From a checkpoint of a small transformer trained on Wikipedia: width 224, 192M tokens.
Each number is 128 + 24 x the weight over its row's rms, rounded and kept within 0 to 255. Layers, rows and columns count from 0. The size above them is the row's rms in percent of the matrix's.

# layer 2 MLP up, 576x224, rms 0.153, rows 58-177, columns 0-55
size [ 95  81  96 112  85  89 105 102 102 115  89 102 101  95  87 101  93 102 101  98  85  96 106  85 112  90  91  92  99 101  96  97 109  98 114  97  99 100 105 110 103 100 111 100 107 122 105  99 109 109 110  78 100  85  95 101  81  97 102  73 109 107  97  92  76  98 109 107  97 107 107  83  97  92 104 107 106  90 101  78 102 108  90 135 109  92 103  97 105  95  86 104  98 107  92 115 109 107 103  96 110  91  70 102  87 113  99 103 108 106 101  96 104  87  94 101 105 102 106 103]
[[145 118 133 188 127 156 137 129 134 114 108 157 143 102 110 131 137 150 123 113 161 158 179 145  90 131 170 129 133 115 110 125 113 128  75 122 158 118 144 117  99 121 139  48 163 161 120  80 137 140 132 106 137 113 171 122]
 [ 97 112 153 118 180 119 151 141 120 135  95 134 147 132 193 149 101 152 130 163 122  99 110 129 122  92  75 136 152 123  90 125 130 117 131 128 110 134 143 123  90 161 127 149 119 129 129 100 128  92 113 119 100 101 145 134]
 [106 120 100 106  81  84 180 174 107 118 156 134  74 135 140 111 105 129 122  94 127 150 126 149 104 151 168 111 141 113 103 112  90 137 144 127 194 139 137 158 127 148  92 130 133 135 128 120 115 129 127 151 119 106 118 131]
 [ 99 173  89 179 145 175 136 167 117 150 115  73 106 135 156 139 145 134 152 111 147 117 186 134 143 108 118 133  89 135  97 112 125 106 116 121 124 125 142 124 152 127 150 128  65 124 145  95 129 112 142 128 116 117 134 126]
 [ 75 132 105 167 131 139 142 152 132 114 119 127 140 119 113  77 111 107 122 127 100 168 131 107 130 116 157 125 154 172 117  94 143 160 115 121 159 141 139 120 150  96 125 139 136 158 130 113 128 117 134  98 151 159 142 131]
 [115 123 122 111 149 148 149 145 106 126 136 139  98 117 155 108 119  86 114 112 175 124 118 122 137  75 157  89 149 138 159 141  99 155 100 137 100 138  99 133 124 156 156 128 110  97 123  84 111 160 118 138  79 145 142 133]
 [150 124 154 149 113 108 105 150 113 120 119 156 106  99 108 141  94  96 160 158 112 138 142 104  90 141 123 138 113  95 132 149 154  80  96 117 119 153 140 152 123 100 142 150 123 145 137 104  95 125 172 150  96 102 143 115]
 [100 139 100 145 156  98 178 135 119 138 142 139 134 134 144 132 165 141 125  88 143 136 163 127 110 127 122 148 124 137 112 113 111  97 105 140  97 156 104 115 178  98 141 161 109 132 173 121 171 104 103 148 143 149 138 150]
 [111  86 136  96 151 100 135 178 144 123 160 117 111 130 151 145 150 153 147 115  95 151  85 171 125 126 104 143 120 165 110  98 133  92 155 126 137 109  61 113 112 158 185 125 102 115  81 155 138 147 117 134 129 125 138 112]
 [143 104 153 121 127 122 160 113 153 131 107 120 138 133 135 131  82 151 122 136 117 108 158 140 135 103  93 157 118 103 140 142 144 148 112 143 156 128 125  79 108  80 172 140 132 162  98 106 117 117 123  99  85 151 109 113]
 [125 134 129 128 132 121 103 118  72  98 154 107 147 101 156 189 147 129 135 101 160 135 118 141 197 122 151  73 167 113 165 112 180 147 114 172 122 140 147 138 100 124 126 130 154 116  97 106 149 116 105 115 173 145 130 124]
 [101 159 148 156 123  93 135 186 139 150 100 163 150 168 124 146 140 114  98 137  98 128 152 127 118 125 140 142 197 121  96 113 144 152 151 162 139 137 138 136 129 121 151 127 181 157 110 124 135 126  92 110  78 132 204 111]
 [120 151 123 129 138 136 145  97 118 145  87  97  92 126  99 116 107 154 143 124  93  80 145 149 168 162 131 150 148  80 114 112 154 108 122 150 140 134 124 133 124 135 125 152 101 162 129  92 134 125  78 173 139 134 139 157]
 [117 133 117 173  91 137 154  99  95 131  91 115 142  98 144 132 133 147  68 124 129 141  95 160 168 136 150 133  99 178 131 131  77 130 126 121 164 102 150 129  98 161 143 128  96 144 145 152  84  99 112 110 140 104 171 137]
 [120  90 134 157 140 124  88  88 167 115  96 121  71 188 139 124 130 136 106 118 190 134 133 127 135 142 175  74 132 189 121 139 136 156 171 118 139 135 136 139 173 138  72 117 102 104  92 141 106 136 107 169 107 106 124  90]
 [145 174 117 107 126 122 138 151 121 134 168 139 146  92 138 112 115 136 114  89 114  94 138 130 151 141  90 109 147 174 123  97  96 127 118 112 144 154 126 178 137  73 109 139 152 126 143 146 122 128 112 151 132 135 144 147]
 [114  91 119 167  91 159 127 142 154 147  98  92 167 147 107 116 145 122 124 107 132 160 116  85 127 156 159 106 128 157 150 190 149 159  95  78 117 139 116  78 118 124 130  85 116 149 145 146 119 128 124 144 105 186 147 146]
 [107 146 155 151 140 152 138 131 147 137 128 112 142 153 134 158 108 130 148 100 140 143 121 140 157 116 130 110  90  87 113 110 121 143 103  78 135 129 189 160 102 131 145 105 154 109 134 152 179 100  90  91 131 154 100 113]
 [123 128 133 141 145 103 117 143 110 134 110  93  80 106  29 124 189 108 122 125 125 162 126  92 133 103 148 146 161  99 138 128 144 123 134 110 113 162  97 125 148  96 140 144 142 168 118 122 114 110 120 137  84  87 156 110]
 [ 78 110 111 168 109 150 125 102 116 102 113 136 154 150 154  93 129 122 156 132 102 123 145 127 135 137  83 125 110 143 134 108 136 117 125  96 124 133 170 137 136 121 143  83  87 174 101 158 158 130  94 147 102 169 141 121]
 [126 134 109 133 129 143 100 161 145 153 148  80 131 166 125 175 118 101 165 139 112 191 140 155  98 163 157 135 176  89  88  80 121 130 135 133 125 149 104 123 131 111 149 130  84 135  97 159  62 132 131 160 155 139  86 147]
 [114 121 165 118 134 164 104 123 133 118  87 120 124 138 124 145 147 141 172  97 102 126 163 132 130 158 157 124 128 143 134 116 121 122 122 130 195 118 144 131 160 164 114 137 131 141 116 128 139  79 128 120 141  90 131 105]
 [127 128 124 115 110 178  88 110 169 131 183 109 170 107 143 106  80 119 126  90  95 137 149 135 132 133  89 160 125 133 117 152  90 109 128  97 150 108 117  92 122 152 141 136 105  93 120 176  88 151 144 176 109 133 149 167]
 [101 118 138 110 158 113 142 115 144  99 142 115 118 162 136 145 110 162 126 151 126 138 143 125 124 112  91 129 118 128 125 194 103 155 150 138 131 101 148 109 139 130 101 165 149 138  84 137 138 115 101 117 129 116 172  98]
 [133  97 142 145 110  91 132 120  88 122 103 115 149 128 108  88 118 145 129 141 144 135 124  95 171 143 213 138 139 117 106 132 127 153 129 130 162  69 124 115 118 124 139  92 119 143 110 177 141 108 100 181  97 137 109 157]
 [143 138 129  98 124 110  91 109  95 147 139 135 139 161 101 158 149 125 165 166 101 135 115 129 149  92 120 159 126 140 116 170 160 137 117  98 121 140 126 122 114 168 132  75 130 154 106 118 157 136 146 128 121 116 141  98]
 [148 175 160  97  77 138 117 127 175 143 105 131 179 108 151 140 145 120 136 165 117 109 127 124 155 155 172 130 129 120 120 135  98 135 140 115 175 148 116 145 154 111 169 150 133 117 133 138 148 190 109  99  85 170 113 123]
 [145 151 177 129 123  89 124 156 123 146 112 100 125 210 152 133 166 105 151 154 113 106 123 128 130 127 184 156 131 112 120 156 152 109 136 113 147 105 134 136 119 112  87  97  90 140 148 128 132 134 106 162 121 143 142 102]
 [162  87 149 116 162 149 143 149 147 155  96  95 126 154 132 145 120 166 126 119 142 103 135 110 156 146 151 103 144 136 133 112 114 160  77 159 104  83  74 108 118 102 157 112  96 113  83 124  92 120 135  95 125 119 120 148]
 [125 160 126 115 129 135 158  55 125 100 113 154  91 154 141 106 136 106 109 105 113 144 111 133 162 111 145 139 125 125 139 112 110 125 103 191 132 139 157 133  70 125 115 141 127 144  85  88 104 112 126  93  90 126 124 128]
 [109 134 136 119 100 106 126 168 108 127 141 138 122 118  50  71 113 140 133 138  81 142 168 164 153 118 121 162 146 137 136  83 163 135 153 118 149 180 114 107 103 141 131 130 152 155 113 118 144 123 142 114 105 131 129 155]
 [120  82 107 125 156 185 124  72 115 128 213 147 106 120 101 150  80 145 124 125 141 125  98 119  95  95 144 135 125 126 143 110 119 103 148 115 144  92 151 113 165 155 139  96 148 152 132 140 137 133 149 139 112 151  91 141]
 [105 141 144 124 116 135 147 164 158 122 152 130 101 147 173  78 138 186 147 106 170 119 143 139 131  96  93  98  92  84 106 166 140  89 110 123 158 119 115 135 122  90 121 137 123 116 115 118 119  86 129 116 139 144  99 133]
 [132 132 121 119 152 115  97 125 165 126 160 120 102 119 137 124 115 169 133  92  93 160 150 101 129 148 199 130 164  76 128 169 134 139 167 145 137 127 104 128 141 138 126 105 139 164  87 121 133 126 106 152 123 143  94 111]
 [148 132 137  99 135 137 146 137 113 191 142 156 150 155 108 101 102  93 101 130 121  95 138 133 115 117  81 128 131 109 113 131 110 135 157 116 101 161 153  98 138 168 145 139 109  68  83 137 102 147  91 127 101 109 162 107]
 [117 166 135 106 107 127 131 118 144 139 122 148 133 118 110  87 131 119 130 141  97 151 120  94 149 138 115 106 141 117 126  95 139 150 154  88 117 129 150 116 107 135 114  92 130  75  99 127 117 129 119 120  58 122 136 121]
 [ 99 162 162 111 115 161  91 120 114 151 134  98 134 136 157 151 112 116 143 121  88 104 150 109 132 136 129 144 121 124 119 130 106 151 178 132 109 121 121 139 133 153 121 130 129 158 133 107 148  92 150 186 142 129 150 170]
 [143 127 123 205 123 110 143 121  97 152 155 124 104 155 139 121 134 142 137 100 126  84 143 141 134 163 146 135 116  95  88 149 158 104 104  92 143  98 143 119 117 130 133 120 129 120 117  90 179 120 133 127 141 129 138 151]
 [115 123  92 150 148 139 127 128 160 158 123 130 123 108 122 113 150 128 102 139 141  92 128 122 134 110 141 128 131 131  96 145 127 123 144 124 124 146 148 121 118 121 135  94 157  69 105 114 142 127  64 111 120 163 152 135]
 [168 185 101 133 105  88 135 140 108 143 107 131 147 141 105 115 130  98 179 139 119  87 133 139 146 129 131 131 108 154  92 137  70 148 127 169  93  80 117 132 119 131 116 155 100 134 130 177 102 118  99 119 148 115 163 120]
 [123 132 137 118 145 141 133 155 127 116 114 146 147 127 112 132 144 102 130 186 129 141 150 118 108  84  89 145 138 113 162 118 111 127 108 129 181 129 132  84  99 177 146  96 143 134 174 118 124 110 105 165 165 110  77 179]
 [128 127 119  97 121 116 105 135 117 115 141 160 105  95 130  74 138 130  92 109 121 135 144 152 158 116 130 127 125  65 140 127 145 108 126 160 146 137  89 143 132 124 108 153 129 137 150  93 152 135 153 132 119 100 141 136]
 [146 149 110 106 131 138 102  87 119 112 141 162 108 132 163 153 114 117 122  94 141 155  99 113  95 162 181 121 115 125 163 124 126 150  93 176 103 111 154 149 164 119 116 159 125  92 143 140 127 103 119 100 121 144 122 130]
 [131 143  84 161  90 146  67 141 117 142 146  96 113 114 173 133  61 122 128 118 148 155 132 141  91 138 106 154 119 134 112 114 103 112 113 142  88 159 125 133 141 129  90  96 139 167 159 150 129 112 104 132 110 127 110  93]
 [ 86 105  90 157 142 147 147 132 128 103 134 105 106 112 128 142 113 135 121 134 118 131 100 140  87 127 125 144 153 126 106 145 162 154 170  93 116 111 156 120 109  90  80 105 173 103 137 131 119  90 120 171 172 113 114 101]
 [122 118 119 134 164 142  93 179 158  90 108 148 121 124 142 111 171 129  80 128 138 111 119 105 134 145 158 119 166 131 131 109 151 168 110 152 124 111 146 158 129 167 106  94 108 150  90 173 141  90 141 132 132 129 138 150]
 [121 124 134 107 128 100 186 148 171 148 112 117 118 146 143 115 181 126 100 114 154 137 129 129 113 114 114 152 124 155 164 177 130 113 126 116 113 108 105 128 158  92 115 121 129 126 113 107 136 159  79 171 166 125 129  99]
 [102 142 118 146 189 173 143 135 122 127  97 148 175 127 101 115 154 165 131 117  78 130 199 112 145 145 127 128 139  95 143 195 124 126 128  87 107  99 147 120 105 128 141 165 141 143 109 120 161 133 110 154 150  95 133 109]
 [119  97  82 144 136 150 103 103 150 136 151 148 126 147 146  83 129 120 135 151 176 156 198 117 130 134 146 152 125 114 169 145  99 131 116 130 104 172 107 170 138 167 132 104  64 120 165 138 127 121 115  71  84 182 161 114]
 [174 119 105 118 108 128 141 132  86 137 158 148 116 142 149 156 130 143 103 121 139 162 129 131 117 121 128 119 118 153 159 118 149 159  75 151 122  95 127  98  84 138 114 148 145 141 137 158 148  98 136 166 146  96 100 159]
 [116  79 124 125  99  76 175 124 106 130 140 109 154  97 133 145 113 129 139 161 131 131 100 141 125 172 170 113 115 133 113 118 135 107 119 140 149 106 150 130 166 127 137 176 154 103 159 119 124 173  99 124 137  98 144 102]
 [135 168 142 121 131 136 101  98  94 148 124 122 143 137 156 127 136 161  78 176 118 144 105 129 114 140 128 131 160 114 123  98 157 156 160 122 164 120 140 117 103 157 123  95 106 168 112 159 124 127 128 151 135 135 151 135]
 [133  96 136 157 138 157 147 134 125  75  94 163 158 123 119 134 152 139 106 122 157 166 121 129 127 141 149 171 122 137 161 141 126 110 105 143 127  97 170 147 127 146 154 121 158 120 143 105 138 104 139 143 136 142 112 122]
 [156 118 120 106 114 119 109 109 114  98  87 103 121 134 127 132 126  96 103 151 145 142 120 103 125 105 141  76 117 124 143 161  56 120 165 180  79 153 120 114 152 138 117 139 143 120  83  96 117 134 125 157 112 152 117 163]
 [120  96 161 166 154 114 155 146 149 137  95 111 107 150 170 148 123 115  88 129 103  98 122  86 118 152 103 115 125 121 131 152  79 137 159 154 116 121 139 161 160 142 167  77 106 128 125 108 116 117 124 154 137 189 101 117]
 [164 122 100 148 144 121 134 166 108 164 127 129 123 113 127 103 109 132 122 103 133 156 160 133  97 159 110 119 103 150 178 186  98 111 160 123  87 132 129 155 123 119 123 140 128 134 135 144  74 129 127 164 135 126 131 150]
 [206 131 115 134 153 122 132 104  89 114 120 120 151 121  87 149 116 159 143 126 138 113 117 149 100 148 152 170 144 101 105 139 101 115  95 107 141 110 175 130 103 113 135 113 103 104 160 129 119 115 145 106  89  82 146  84]
 [165 146 139 109 145 110  90 119 154 138 117 118 116 170 109  90 105 146 132  91 144 132 104 150 113  89 147 169 162 146 141 127 143  79 111 138 165 100 117 143 133 121 154 147 119 184 107 118 111 139 119 141 111 116 165 126]
 [115  79 109 107 119 185 147 186 130 139 100 129  96 176 136 118 150 122 106 159 151 180 129 145 131 133 125 192  77 117 132 137 102 149 123 115  85 110 138 141 102 153  91 135 122 144 142 159 165 158 145 131 129 124 126 114]
 [126 163 162 115 144 114 141 131 144 118 129 126 155 156 149 116 151 137 112 132 162 143  95 105 179 134  87 157  71 185 119 172 137 119 175  72 151 110 155 143 110  98  71 128 113 122  97 122 125  78 145 143 119 106 144 144]
 [140 130 143 128 149 112 131 120 139  82 136 148  93  74 142 136 135  98 114 115 137 123 129  89 116  82 171 114 125 134 111 117 136 136 112 129 130 103 177 179 131 103 136 148  90 152 152 134 189  79 126 123  88 141 156  96]
 [149 118 112 190 120 158 130 133 118 122 139 131 124 122 139 120 137 108 158 127 138 123 107 121  97 131 124 156 128 119 181  89 129 125  81 128 144 149 137 148 110 105 112  90 149 127  87 145 155 108 169 116 143 147 149 114]
 [ 78 163 118 135 158 105 123 109 129 130 136 137 127  97 133 113 157 135 134 128 105 135 121 113 121 100 141 126 108  91  99 121 121  89 165 116 135  77 175 122  90 103 107  95 113 144 107 124 119 117  85 152 141 122 171 125]
 [135 146 102 115  90 144 124 124 136 125 104 122 121 116 151 129 107 119 131 119 130 151 111 136 166 150 170  85 138 151 120 120 135 121 106 107 136 136  93 100  90 146 179  90 140 127 113 128 121 123 171 132 128 142 112 128]
 [ 78 101 100 113 140 136 143 177 149 110 143 155 165 146 166 135 138 145 186  90 132 113 152 121 170 113 124  97 101 172 135 144 143 140 124 101 121  99  95 119 121 108 112 149 147 119 131 138 120 104 167 125 159  64 103 138]
 [131 121 139 130  94 105 140 143 154 111 109 205 174 127 106 135  88 124 121 103 138  70 112  86 145 187 112 125 110 170 154 120 123 106  96 157 103  94 173 154 139 134 163 106 150 125 143  90  69 119 117 123 130 150 160 149]
 [ 86  70 131 126 151 149 133 108 164 109 129 103 109 165 108 144 110 150 139  99 161 133  94 112 135 124 129 101 163 135 164  96 115 136 151 119 136 109 126 105 135 141 120 142 131 113 128 157 165 134 144 111 149 113 137 109]
 [136 139 153 138 116 136 109 103 114 151 112 150 170 120 110  80  94  96 139 139 109 115 171 135 141 118 155 160  97 112 118 127  97 122 105 125 140  86 138  86 130 102 123 101 129 138 123 140 140 171 104 104  94 128 117 105]
 [ 94 109 106  95  95 153 109 163 145 121 161 159 123 147 156 152 114  90 161 147 139 150 135 138 130 145  93 120 106 101 115  86 125 128 112 170 156 130 137 110  92  64 111 121 126 143 137 177 127 120 162 104 161 128 113  85]
 [130 142 146 160 121 123 103 102  91 122 153 105 100  66 120 151 130 100 155 145  81 125 129 144 120 165 161 119 157  94 133 126 146  91 104 146 128 180 109  96 146 112 117 111 118  74 139 144 107 125 149 117 116 133 144 107]
 [126 173 109 145 111 111 129 119 106 131 142 123 110 125 177 122  99 127 150  97 136 142 136 132 110 130 136 118 149 117  71 159 107 123 129 130 127 140 105 104 140 148  93 114 159 138 136 132  77  89 107 143 107 116 114 161]
 [169 139 132 141 139 150 112 139 150 114 135 119 150 141 122 105  94 104  99 115 113 141 131  93 126 173 103 126 140  92 140 122 155 134 151 154  91 156 106 109 107 143 119 199 155 104  69 137 123 134 161 126 115 157 125 147]
 [130 110 117 124 126  78 113  79 132 159 129  93 105 106 138 117  74 116 144 168 120 105 158 118 127 101 140 160 122  86 121 118 152 133 113 162 113 159 123 177 124  99 137  98 118 142 134 134 168 144 126 122 129 134 154 174]
 [114 143 100 111 124 146  78  90 153 110 111 122 144 163 129 138 171 133 168 100  73 157 125 180 162 144  98 161 167 136 131 101 112 103 169 138 126 112 125 110 121 178 112 114 159 172  96 127 149 118 145 104 130 181  99 116]
 [134 148 179 124 143 107 152 115  93  88 102 139 129 155  91 111 101 156 111 190 114 138 122 132  96 118 104 160 131  94 126 153 115 118 136 137 115 152  97 132  83 111 151 166 148  92 149 135 143 151 121  95 129 117  93  89]
 [114 133  93 155  98 159 117 105 110 180 159 126 120 122 108 119 126 159 122 191 156  92 137 107  86 143 176 138 120 145 103 138 136 126 150 124 129 120 100  84 132 118 139 149 119 138 132  86 145 161 104 112 143 138 145 106]
 [191  85 162 104 148 130 120  97 120 164  98 126 112 114 136 152 113  82 144 137 146 105 122 150 116 153 127 153 143 120  98  97 110 126 149 140 149  85 100 125 110  92 107 143 178 173 127 170 127 148 158 156 111 130 150 125]
 [122 167  82 100 127 114 145 197 143 116 102 137 112 108 144 119 124 129 148 115  90  84 130 133  77 143  16 111 109  97 154 152 139 105  87 109 154 144 149  99 121 133 114 138 161 145 163 110 141 126 130 110 127  93 142 115]
 [123 112 129 109 121 156 126 123  94 164 119  96 117  96 109  88 135 121 109 124  81 125 126 122 152 145 118 149 157 108 129 143  89  81 140 129 115  87 122 175 149 160 121 101 131 131 149 138 143 166 115 111 134  96 132 131]
 [163 140 111 139 107 128 142  97 159 131 153 124 130 152 102  76 142 133 141 132 154 140 116 131 145 105 127 145 129 193  74 137 121 146 139 129  77 119 157 165 137 112 118 101 106 109  90 148 143 108 133 141 113 162 138 102]
 [125 142 122 146 149 127 102 156  90 152 145  92 174 168 134 116 148 101 124 143 149 143 110 127 123 122 147 151 146 145 158 129 158 121 120 152 127 118 152 122 136  87 120 140  83 149 126 124 144  86 121 180 175 153 121 140]
 [124  74 167 134 114  93 129  86 138 134 157 154 145 103 118 160 160 125 143 144 132  88  99 134 109 148 128 133 186 179 126 169 157  98 140 110 149 114 159 123 103 140 134  93 144 143 131 139  69 123 127 147 159 167 141  99]
 [146 147 120 116 124  87 162 153 147 137 126 110  99 168  95 138 141 168 130 138 139 104 143  96 147 119 115 118 119 154 111 140 100 114 159 119  71  71 123 105 131 146 110 100 103 101 141 110 129 131 156 108 133 139 133 168]
 [122 123 142 106 125 114 101 116 140 162 141 126 124 141 119 145  59 159 149 143  96 150 120 128 139 156 126 114 146 130 151 121 132 183 130 115 113 132 119 123 106 174  98 164  78  54 112 153  99 134 153  89  72 101 143 128]
 [ 65 144 118 151 141 104 183 107  89 107 119 108 160 114  92 129 126 125 142 146 128 174  24 130 151 115 158 137  96 128 114 114 108 160 146 145 101 122 144  82 113 113 141 121 140 138 129 136 144 130 126 142 113 127  88 110]
 [140 140 151 154  94 139 147 101 121 157 140 138 126 145 156 115 138 153 102 127 156 107 114 149 110 127 177 120 110 102  82 148 157 148 139 124 140  98 119 141 132 148 107 132 120 177 110 168 100 136 137 171 163 146  94 146]
 [154 108 123 154  80 130 154 140 103  97 111 107 132 128 102 131 121 183  79 112 117 157 160 138 162 113 172 146 111 101 149 130 116  94 122 132 156 125 100  86 157 114 104 146 149 131 139  93 128 165 104 146 148 111 114 113]
 [145 107 103  95 129  96 124  90 112 151 108 115 150 135  95 158  99 112 138 146 118 152 150 140 134 131 132 145 153 111 147 118 112 100 147 125 140 112 136  86 140 153 119 134 128 114 171 157 127 115 121 162 141 110  94  97]
 [115 125 126 151 155 119 117 104 132 113  92 130 131 123 158 108 130 133 180 127 148 142 102 177  77 107 147 156 142 150 102 139 125 126 135 114 143 150 166 107  98 118 118 115 164 107 169 113 102 123 104 147 145 138  93 130]
 [122 120 102 126 161 127 162 116 116 142 114 137 148  96 149  81  98 150 139 183 145 140 116 141 159  83  97 139 134 127 151 110  91 143  68 164 158 145 136  99 132 170 144  78 115 139  93 146  99 117 147 117 146 139 145 122]
 [144 123 139 132 147 107 146 105 123 140 109  96 152 159 137 139 124 132 216 139 187 109 127 141 137  91 147 133 106 113  83 153 140 110 138 129 125 112 166 146  94 137 111 125 138 116  91 130 135  85 116 136 144  95 144 150]
 [109 136  92 112 119 110  78 130 130 129 107 113 140 106 132 135 148  82  83 121 114 126 160 136 151 115 102 124 143 111 120 134  87  89 137 145 130 142 113 147 128 101  98 144 129 120 149 137 122 143 135 133  86 156  73 117]
 [108 154 100 170 161 128 117 119 110 163 126 149  76 118 126 115 137 129 152 131 115 118 119 113 108 125 115 141 146 136 166 122 107 111 171 131 120 111 121 146 157 117 129 105 108  94 111 156 148 113 127 167 101 157 132 147]
 [129 177  84 118 140  84 142 180 101 120 119 158 109 133 148 110  85 161 133 130 152 119 149 138 120 130 115 142 132 127 170 165 129 146 125 128 101 125 117 115 128 198 126 140 120 114 137 156 161 110 104 100  96 120  98 122]
 [115 143 124 141 153 114 144 171  97 150 162  91 138 148 114 142 140 141 103 131 152  91 130 191 154 109 132 164 122 151 131 159 158 131 162 132 150 118 147 105  92 124 115 132 148 105 123 137 149 145 114 129 147 132 147 134]
 [126 106 136 145 154 109 172 120 138 149 151 130 144 173 110 128 146 128 156 104 134 159 132 113 146 109 149 108 143 145  90 104 124 146 100 135 127 160 154  98 140 142 149 113 158 106 151 118 169  92  99 121 147 140  72 150]
 [118 134 111 142 142 101  98 119  93 118 117 142 117 136 140 158 144 169 106 140  89 137 145 139 135 159 155 155 126 131 140 128  93 152  63 178 152 123 147 141 131 145 126 104 109 200 105 129 139 111  84 145 103 166 157 139]
 [126 151  99 107 173 112 123 122 101  97 149 147 107 103 129 119 138 177  89  99 102 106 131  90 109  87 123 149 132  86 138 140  82 143 159 111 131 145 144 166  67 132 126 115 144 114 156 139 123 119 130 120 135 149 111 134]
 [156 124 159 143 116 129  82 109 108 176  97 112 137 161 147 129 163  65 105 119  95 139  72 129 110 125 117 132 146 119 130 158  88 114 132 156  90  91 117 120 122 140  73 110 107 156 122  97  71 121 125 123 126  88 132 137]
 [100  96  81 124 114 126 144  89 124 160  97 152 115 112  95 103 111 157 109 112 122 173 118 113 146 100 125 128 105 144 165 172  73 171 106 122 136 131 133 168 130 115 106 143 161 128 117 126 126 170 128  88  93 112 101 109]
 [176 171  94 139 156 187 170 126 130 109 165 140 167  93 110 148 135  87 115 114 149  86 124 150 137 168 151 136  78 131 142 131 179 125 117 136 140 127 139 129 117  93 159 117 135 121 101 171 109 110 128 151 166 132 123 120]
 [107 131 106 113 136 137  98  80 120 158 146 129 141  97 122 149 134 118 149 193 113 123 133 149 156  97 137 128 155 133 133 170 149 125 167 143 118 150  96 124 106 147 124  87 134 117 154 130 157 152 137 117 133 114 131 121]
 [141 115 157 131 137 129 122 104  69 116 137  89 100 162 146 102 144 110 133 138  97 101 118 131 136 177 154 108 109 170 133 119 104 100 132 114 115  83 119 142 124 114 170 129  95 138 113  77 117 121 100 159 101  72 156 113]
 [138 102 110 107 105 119 142 135 142 137 145 152  78 125 105 151 103 159 138 159 150 127 147 146 120  94 144 136 142 130 114 146 154 110 139  44 160 137 122 125 135 117 124 122 147  94  91 155 138 135 119  97  79 101 135 142]
 [167 114 169 121 130 121 132  87 115 102 158 116 133 126  98  99  91 152 114 162 134 113 139 121 137 104 142 137 113 175 133 180  78 119 102 160 176 112 118 117 126 124 182 154 137 143 125  78 119 136 188 153 145 169  88 162]
 [ 77  77 117 145 131 113 126 119 138 137 100 114 167 133 141 111 138 104 114 118 114 103 120 141 154 123 163 139 147 153 143 117 111 125  83 141 147  83 125 133 141 147 109 146 152 177 148 118 124 126 144 115 136 158 140 112]
 [ 74 120 185  96 102 111 130 160  76  82 149 143 115 152 146 118 147 144 106  90 130 118 152 119 156 116 112 176 129 150 138 111 161 134 161 121 168 114 121 141 151  77 110 125  87 137 142 143 146 121 170 141  99 136 102 158]
 [ 99 100 157 125 135 127 139 130 130 137 104 166 148 171  78 120 143 142 123 109 152 150 113  97 143 138 132 110 143 133 132 139 187 154 115 173 132 149 117 125 112  76 169 114 147 121 154 102 138 127 156 130 115 111 120 120]
 [103 129 126 114 134 121 142 124 130 138 130 136 107 121  71 136  89 104 143  97 128 144 124  83  97 115 161 126 137 106  94 135  79 128 102 107 146 129 113 142  89  91 145 130 118 109 152 117 162 185 110 116 138 145 136 146]
 [150 135 140  94 118 154 125 179 135 112 132  88 140  96 125 174 123  91 155 122 112 134 134  81 131 193  58 179 127  90 129 132 142 102 134 145  72 110 106 149 113 168 109 171 121 165 146  98 164 136 115 129 128 169 125 143]
 [ 95 145 117 108  89 117 144 143 138 140 109 109  84 114 123 130 168 159 140 135 102 114 100 158 136 124 106 146  79 103 137 100 137  82 121  83  96 118 121  86 141 128 125 124 114  85 152 127 149 142 166 141 122  98  81 107]
 [123 111 154 116 109 145 160 144 118 155 128 162  88 131 136 132 126 123 105 111 125 123 153  67 102 147 163 118 135 146 122 161 142 122 140 105 141 119 105 136  92 143 137 130 107 133 161 149 121 128 102  93 172 128 129 164]
 [110 151 152 120 142 134 116  93 138 126 162  90 115 160 121 102 102 159 152 161 123 121 150 126 123 112 128  80  91 132 153  94 118 123 118 119 152  98 109 156 163 157 119 117 144 144  95 101 109 129 120 159 123 122  99 136]
 [100 119 179 132 127 135 152 184 134 158 145 132 118 111 120 138 122 134 152 103 153 130 152 167 152 102 141 139 114 105 127 124 114 135 163 134  92  89 136 164 131 148 153 107 106 118 125 115 150 138 159 138  92 121  83 171]
 [131 139 166 125 138 144 141 128 136  84 129 115 121 138 117 141 113 120 133  47 154  81 114 107 145 155 148 120 137 118 166 130 110 151 121 149 121 151 122 124 129 145 140 188 133 102 125 129 116 150 122 135 139 129 131 153]
 [130 148 121 110 128 121 131 106 115  97 135 201 113 148 172 126 136 141 117 131 119 183 138 125 105  92 155 108 163 129 132 142 138 120 156 116 104 129  78  76 101 141 118 122 149 104 122 138 135 120 117  81 144 145 112 164]
 [125  94 104 124 137  92 127 133 147 102  81 133  91 144 106 102 104 158 160 124 149 182 120 105 111  99 141 104 148 103 115 130  84 117 110  92 107 153  95 114 135 123 132 122 157 133 111  71 107 134 127 112 117  67 121 125]
 [130 128 119 166 114 183 115 131  90  68 101 186 110 103 138  95  80 136 131 116 120  97  84  96 156 130 162 111 156 136 132 178  86 119 117 131 140 148 125 119  95 111 122 110 116 113 190 106 108 154 157 151 106 160 107 137]
 [145 130 140  93 101  81  95 128 134 170 129 193 111 147 147 132 128 126 132  99 130 118 103 121 112 141 107 144 137 119 154 123 127 162 115 100 121 114 106 114  95 132 121 122 107 125 165  96 134 102 184 132  97 121 119 146]
 [133 156 129 114 171 114 121 122 148  78  93  92 123 124 106  89 129 128 141 124 100 116 111 162 152 129 103  91 125 119 132  86 134 139 127  90 161 150 158 162 137 140 131 175 162 127 111 142  89 130 140  72 119 147 162 160]]